config.yaml
head_dim: 64
norm: "layernorm"
norm_place: "pre"
norm_eps: 1e-06
attn_scale: 0.125
tie_word_embeddings: true
init: "normal"
init_std_qkv: 0.0136
init_std_up: 0.0136
beta2: 0.98
weight_decay: 0.16
max_grad_norm: 1.0
batch_tokens: 65536
Each number is 500 + 40 x the weight over the matrix's rms, rounded and kept within 0 to 999. Layers, rows and columns count from 0. Numbers have three digits each.

# up: layer 3 MLP up, 5120x640, rms 0.0173, rows 2931-2977, columns 384-447
# down: layer 3 MLP down (transposed), 5120x640, rms 0.0119, rows 2931-2976, columns 384-447
up2931:478444464505442484471509502523483492486455540515489542530546517450574516527498484504483465490498484503525491524498532548487531491533495506502497469507504489489528522469478580453502513537512493
down2931:493498498493504485508507511513496499511491507508502498498509504506516505500496492490491505491499495495493497492487495506491499482493501488490496485502494502501496492509493488501501500507521502
up2932:511443406533574494548497422513516538516503535449501562446577570518519488457474453468516496496557611412567436505526503458530615587469483350515484412459532641568592532477460551499496503481582402
down2932:579523370490388375449368488538440461446415554478509498452422434596557683571471541504399588480408390599564490413489464448536414571442466482338439508291541623636614444467494503640439523453643499
up2933:481463529513520464524518504467541517472530526534514532449472508453494514510445558508495457506480491487493479519499547530513466529484438462542489480500534515470552524460520467509419492513482541
down2933:481495501491497520489499523514505500497494512513513486495515501507497508511484514485512491502494518523505479506500494512488498490493503506487517499502498481516492499495512504486517492495487498
up2934:566452574478528475506478529433494468504482528530571542458435488507440489495522532524500513518511444445488424435528518485483508487446513471549557515465610470492495480491434514518444509499518565
down2934:498545586498451539496499546469513444482504524511498482477520490477454510486471470477512502446448543513525538557461500423515545457504456524444452527533497526446536491507527528532481454513516532
up2935:473495567455403508502504482485529490496500510554503535474451536440546488506449505459446511516532481533538551460561578482487504536489502494522499508497542554525515523450479548493451430535512487
down2935:490516477482500482497535461465502510476519511491524506501517471518495531493481490464482494469530535526512495472508495501487479487496462501498500525487485493494551500501518473531499488499488481
up2936:510493494479490485507474508489521538514523487518497501518465531491484546533504462537493468499527507480531507461538573498533474520504488453531498413499444480476471526495460497485491541502476534
down2936:506499484473487506485507500510497505507511511519504497483503496512488522507471513515514511502500505511487485501491470476478494485504504519523502501487495502513519509539505499499477493518484487
up2937:474539449486469500450459472582550479463513519524507608519461462497418497514465493513429530589427425423556528488538645612533540540461468411583432447540551597527493478517338560469482535431531509
down2937:473514526578530434545481584487541521490541551508420500490505460516487536620532485392457590508627515517495399477409345470512486461472694467574422403505448608537532453467490559542500458434546513
up2938:549521515500474615566490507454408471431484567493579503465495573433521460475580470587477517488496468529449530542515533529502596417544477305507506532426493698540467516492497574408469459514565482
down2938:495563392504582385492536583465524566346376447652574516451460504520344569566401469488617446636572602533369446513529473486544495466515466529521524533599383599552437501503531585518620654664493425
up2939:488516554454524462554524493473552480517551464470524534498481525485493523527518523520490500508481471511571482488509522482493507538507509438517496468505563504491476527499432569553520522501536538
down2939:512515497517518497493498494496491500492504498501490515503504500500496478485507504493493501487500490498490506491495503482498503481496493509479506501497505509503505497515496487488511503505505503
up2940:509524524476526511501497480505470513491514498498554525487460502497485541608452488485475484519457519498502526534507506512417503537481522486463520485472440472537489513485497510537469464466513538
down2940:496498495500501496510494506497499500504495505496495485514496520505495508479503489509506503514501493503490497494495502500501493487496505498494484487504498496511489506491506500493492496484503495
up2941:553497512492519498559520502515457517490517459499515550503476553470503509526485510492471468577528473499492497497510511496529528513504489524545532478465490512540552557460462525480473501564526494
down2941:478489526508497473541508485473500507496492510525523528494488496505486542476535526498506510541516502499509508486496474481513476485521517482509504506513482527532523529510508499505516488501540488
up2942:492481500448515531491490535533468510506512553469526470496457504519536500554517481582526509570489526496506504500525529569510553496520476456485492481462502507445483498512494500499493479491484492
down2942:502502496509506509507497510494510500493512497489511497497498502524509509489497490513505501484488493497504489502501508494504504500493486516502502494508502508500518504499499495509504506501502493
up2943:572439625485508575559454483476548500455508613578419465527558401509468426446535558499560497503439509441498508560497551545553500442396562508488505560555507650471389463557455513454375539525595456
down2943:511416464632475556502482464456668507371402588452335379544603579461342518507360571421475566462503490593438417472510538702373485473420502410510539535442536582602314507579503463463529485450539500
up2944:576493476496503508513503512474490566492501505512543465507482538509472493491571460524472525528484491511543538509523490467461532528465479492505490495522513490481513517488499498482454513496501546
down2944:504497500512504499483499495488493501504485502499486479496509492487505503491492527498502489496491498479508504496504500500505483501501501487498495506504487503504498514489508497498507485496497500
up2945:542539502460488517518533533472487534508509550471470540474444488452486505536506521473538526486470490496506493468482505476474545494521511494523486530480549544517505514462459487470481491507540513
down2945:494496493509474496470491499509504511521485483503485494504504512513494505516505510474488519499489495500494499499503483477480491480500506522503510474499491510505511491524513484483514505502496498
up2946:498474520449489488510494504537487483490525517488476462456492501461483536469492517489524516535476558547492499541544537494466522501504499504536519470486546501523479513470503519536491501516535545
down2946:503520490496507513508501499502498511505506517504500483500501492508505499493497508499494501511497497512501499504501499490506491493500501501500512504498499513496503499508508501504505506501493488
up2947:479461558447537472481530486453494506483491542462515547532473479492542498517533494468520488579492483520558425512511519474510572457478504474560443475512495534451485462485507526495491485514492532
down2947:516506507499499478506486479485483464468533491494489492480559490519543535470495528483477529534534481505535495541456475545497470505523497505529471488459483465508535517448482450486513539490534505
up2948:434437544522493526547439537620469569568519604547563544534498526427481535519461501579543539513528543523474461595539491510511471674502537492514617554534519543542553556444483562537397428571550530
down2948:488451450575538391501467491561503447475516430472525619455448400453495430456448368442479494458500548518526558391428518529523485472480521457395428514474450503539490497543527508440458571469484436
up2949:504477572517609553630511517533438435499529641584454486459439391499402506549455559519496421512387518464394426480580492515529465456475458339495503502446621477454481505438568520464444392558502430
down2949:334512606527555627504553644433539488446485587454423498479520516538501550417601529532398523455437587593555486704355483484436630409528482457452504471529422470451506480415491573439584447509544532
up2950:400438522553523611541569568461489603608544567485598484536544450457483456573589508517492493484398568544512443509441498457467650601406502523516472452532550438401511504437526459459480490492437503
down2950:457625515482425387594527604473595511526508483548477538559471408510453576615417540532388497557472489386458496468449478528472431539529552470368487474543523434387448448502604526388517564580563446
up2951:517516555459530450528528499436530504514514518497478494491476513505532492529519493496497461535524509494553484501512479580527521561488456543516552493472559508514501468487525510516476432485477452
down2951:490467517511504526513521501496497488496490487483513497502514522472511508502463518513538482511509542502501502511504486496499487527511508471500501496504499477529506498504517514499518488500501480
up2952:577446402526476554465656510499560443487438545487536446585471494496409553499430560514401549530462500520420476609478528518409679511392650528523492429435655592517561415474430496410478600490431540
down2952:476373541507511317484519531521561411555549583574686549681518466500477692658328390565468548453530647526474532322512521550409521523545591439384505492677526508652556517520541449559506641667517374
up2953:516511539444518524494541534559532511482516560502514491501499521489544504500566542492450484550540538473516496520526578498471467501478488471524496480497513507479510501507442503473494450449514511
down2953:510504515498497507488511490497482505499495485497501507514500500514512508496517492486496495502515511501521511507498508495482494479512501488512519502513497508493519503490508488512485512490492527
up2954:471543532521480495521541476481569529503555491501533503483493524452483509510516541564527454492488491439545541508483492502463473540451510469531471485521497509499525545452513497519442474520506469
down2954:513508504477490482522511496508497492496502500505466504490511483501505500515491506524467497508513511504491506499512507509507528495524502513509503496490528488512511492479504520501512497504501487
up2955:487538497391385566527486421575424532493465499553503490531518500452531581488571551518448506509494488462462478458507514483538498413457566498493539497522501456574523513414548520484437545546492542
down2955:495425640531475457427473593467435471551446576463371505455477504486462457577488525620498443563567593468482481452492538521446511501446549556514436471575463557497446454500560540416512492446476501
up2956:461493520480491498517528504506491494458522532559525547499483493527476549534476511515481470576519501451481505518506532505561549523541521512536513450511503520494524487478455507470514470496543523
down2956:506481489528499510473491484527535496527495455519503501503479467485525518512497515502505518510507484484493527500524514495491515504486461532528540509492507514496511482486495529488503512480490506
up2957:526429499505468555541571496511516491515512481525505500488525545510499554546455499466422442556454433526549516573538554575455447498467493480508511520481493534489492534495493527471444497459467542
down2957:473474472514497515520495507498495498507491481506472499495501486487511482532513500495510505508512512514469491482472512504492497510499493508514503526517514485514494486497504497524514509506480463
up2958:456461551439513456488511523472473465509536558541453559496477510444499499468556563508492478470495486493485453471517506532550489509489493487534528511456522543493500482469481507512505488514535539
down2958:502505509483504495489492482517495490479486509501501515500503526491497493501490520501504524494517524497488517498514503518495492482515495500501502503491496481491508502487506495491487488493485514
up2959:480510500507469494473514505518460499502552494519493567469495504493430460488530523490506470519489472516490511511548518494548561477461516525485461479497510517524517527486430456519449487549507516
down2959:508495515509507507504496497493504491507506494503509499511496499483504480489518504495494507487493490499513507512500491492503487496511501497494477503511510506500509506493493491494493484496519501
up2960:534509483443556503502503525494497517499455506515545562505519522507481474537540542535500441516508510504479498502510566516505466519547517467499526460443550512488527521515516553490501464478512522
down2960:494503502492499500495515502515502502512510499501494504492489502509517506504492499503497499492507513502504513489512490504504505498499500504506490501509509510502505501515504507502493498496486493
up2961:550471497471509487486555470479522508472496493567535501459427488495514524483527494465481496492507484507531506501513478489451490544472474498508475508498498464452461541477487487478426506489508516
down2961:496509504506509505499503493503506516494500484497498508507494482508488508509504483509495485497494501510497498491489485501488498494493500488507512510498494495486503506511513494511499511497504504
up2962:480522511469472493521538498547518516489518541487492519464491460500464504513506561538542496495528492521482507470523493498455496495453506496497455476502525495495482505520481501516500451517472513
down2962:499492506490504503496502500497497499503500515504499499497500506499495489507504502508499498490501490497496494496503497513506510502501501501498494498503497502513493501499493506502498490504500507
up2963:555477526461435509538535507495557501550533509487500492547437539457502502455456503546515481509524467523471494462500501496562535452446438445495582507477517505501533512474487462555535494510490485
down2963:516496468487511482506527530481530520528515516508496522486481510506492491501499498491518491462470503509531509470482511509520508536498476512491481489494496504488495516483512529462494493537500485
up2964:500459519496491514533542528510506526481495548561493557487494531488498505550533562535528523501460449494476460497522510462577546496505481497547480487538525540458523471483532582488467505544509482
down2964:519525496514479512481493479478488494474507492488501476491490476500491520503519530504500512515497475478480512495487489476488531500481519519516499494481510509492522521519492513524502507480489520
up2965:528496506481527511530467519579477468553508490562468469487503463481522465553489466480482506535462509562473477505470537556530466499498541456487518521471487536519517519511507502511492519532521522
down2965:490493517522490505481510483537514528519534496493486507507494458512480488481515475499525518490494514511504518506515488466483510506489502502443513525479494487517498505529529499538550486490471508
up2966:539505453471484505452519455516536523534496526496506554437509446472512510516555553515501483485508440472518498487533545522524545553542469492517513496536539525479514486510460551487484540516548518
down2966:491506508494500495499475493491479484523518523532497483501526478496475463504468483494479482526516468491471484549514510551517571558439476472500510476509514513495521516481497539454542494537515505
up2967:499458487437537517516515575475544450513539509544504548434523562451496441483547557595484505550410448474531472501564544501471568526451482483508524487506490503559483519516492586448436500494498508
down2967:550429423443530487457553534462436506523517469563473523528483470458447389540528534545507518516414504480461524522606565488514476482541432501498537568498633445476482516527523507553567573562516457
up2968:503508519460491556492477527451545517559512530434487532501522583526486501529509471544481525534513442441557472491557514479509512511531523474493528466504554458520541483465508560480474491565505542
down2968:501520495503507487497506482499500497494519516501510498466515517487501537511509499492465519480519473502491501514446495477511502491515517490489483508477485500519524519504508512523487454492509500
up2969:523465535485519510524524492559482515505548457505518526492496501492466542488465524454514510553519467532488467446515515537554558531507520488563511498513485496494500503445491479499477461496502525
down2969:487515496496491514491484501492492494499512541523518508494508495493496509474510488497513504489509488498510499508501519523495506523502487512494480491512484494488525486516513477480520506520472514
up2970:469492489459564477467535533475514496466518477504449530555529481530510446551572491488519513531495523502598526458537509493535508572526448477537485436452540463526501516506453532502490441531477507
down2970:493483496492513500503506510518484503487512498505486501507504512518532500467509498487501518495497507483500490497493503481476495503506521487491504495488514494514489488498534498498489477480474504
up2971:491417491477507491524526492507480525455497535498537489473522482482544473521508492526498456484496518515555513533486546553516508527505484471553494486550505522509494523477489502523424457512492519
down2971:495490504487506517486506498502492506499505504505510490497522489503505505496511497508524517503499510511498491514493506510500502482498489489488505501525492512511500494480513501499519492507521492
up2972:501473487475457524535492486491481460477440518524519487489520554450524552550478530524473472510527522500499503418517535492519524507486486448532467462474495483482492555403473535491506469470495536
down2972:495504503490498538525488499533493482516501481493513496493503472509500509526503496512504490491516487493490513497509532496482522487480493508495523502509512500496514482487520514518512522508529513
up2973:489503513474498451515501524483512503525496526480517501472457531498457503497507499509505505541501504458505467521487520510484537560483528510510577500508527499494476551443472491508452501520504474
down2973:508507501489525491519509505513509493463493500489493477513513538507492499508513511519496505467493500490482526543489536485499495495517507519498512510501502495487503486492498494501491477515491459
up2974:512480509500516496547540527507407533534500533529516516508500482471485501476499520572507539535453469500530525496477502504502463486506454466499434507482446474500504510479475568492473471506519499
down2974:498497502500487506501498502497498493498504511511480490517501511483517509498497504520508519498495496499500517523497503485506498483510493478514499505491516522515499513518503522491495485495487504
up2975:492489498502502464514513462448525537468524548544541496501503534489548495501498509503587508472503488512479492489507498506538494518453513469533510484452500517533507542443491550494517498503526482
down2975:509497491517488504494499480502507497499501508503500496485507487487497489490503486507507493512519503515502509483508508507512488510504474497516521517495494510515496481498484490507504521499512497
up2976:491465458445482476573535472473513474488531477459510512482502486446525533506457535493459499473460442494515514469548526496513541532487516462576488452498534569531509524522480504474420491558526539
down2976:505486498476485550517479479517493527472482520555496480473490540518548476510538501494513528506500489512487501459506495508507489479477514494502438507453492501516495485510490501512488439505512442
up2977:524483515521502490484533455550488485524508503471510524468489490458452532506570565494450500497530491456545463507533530472526464548533497515524523479475526528483529578456448465452499502566535493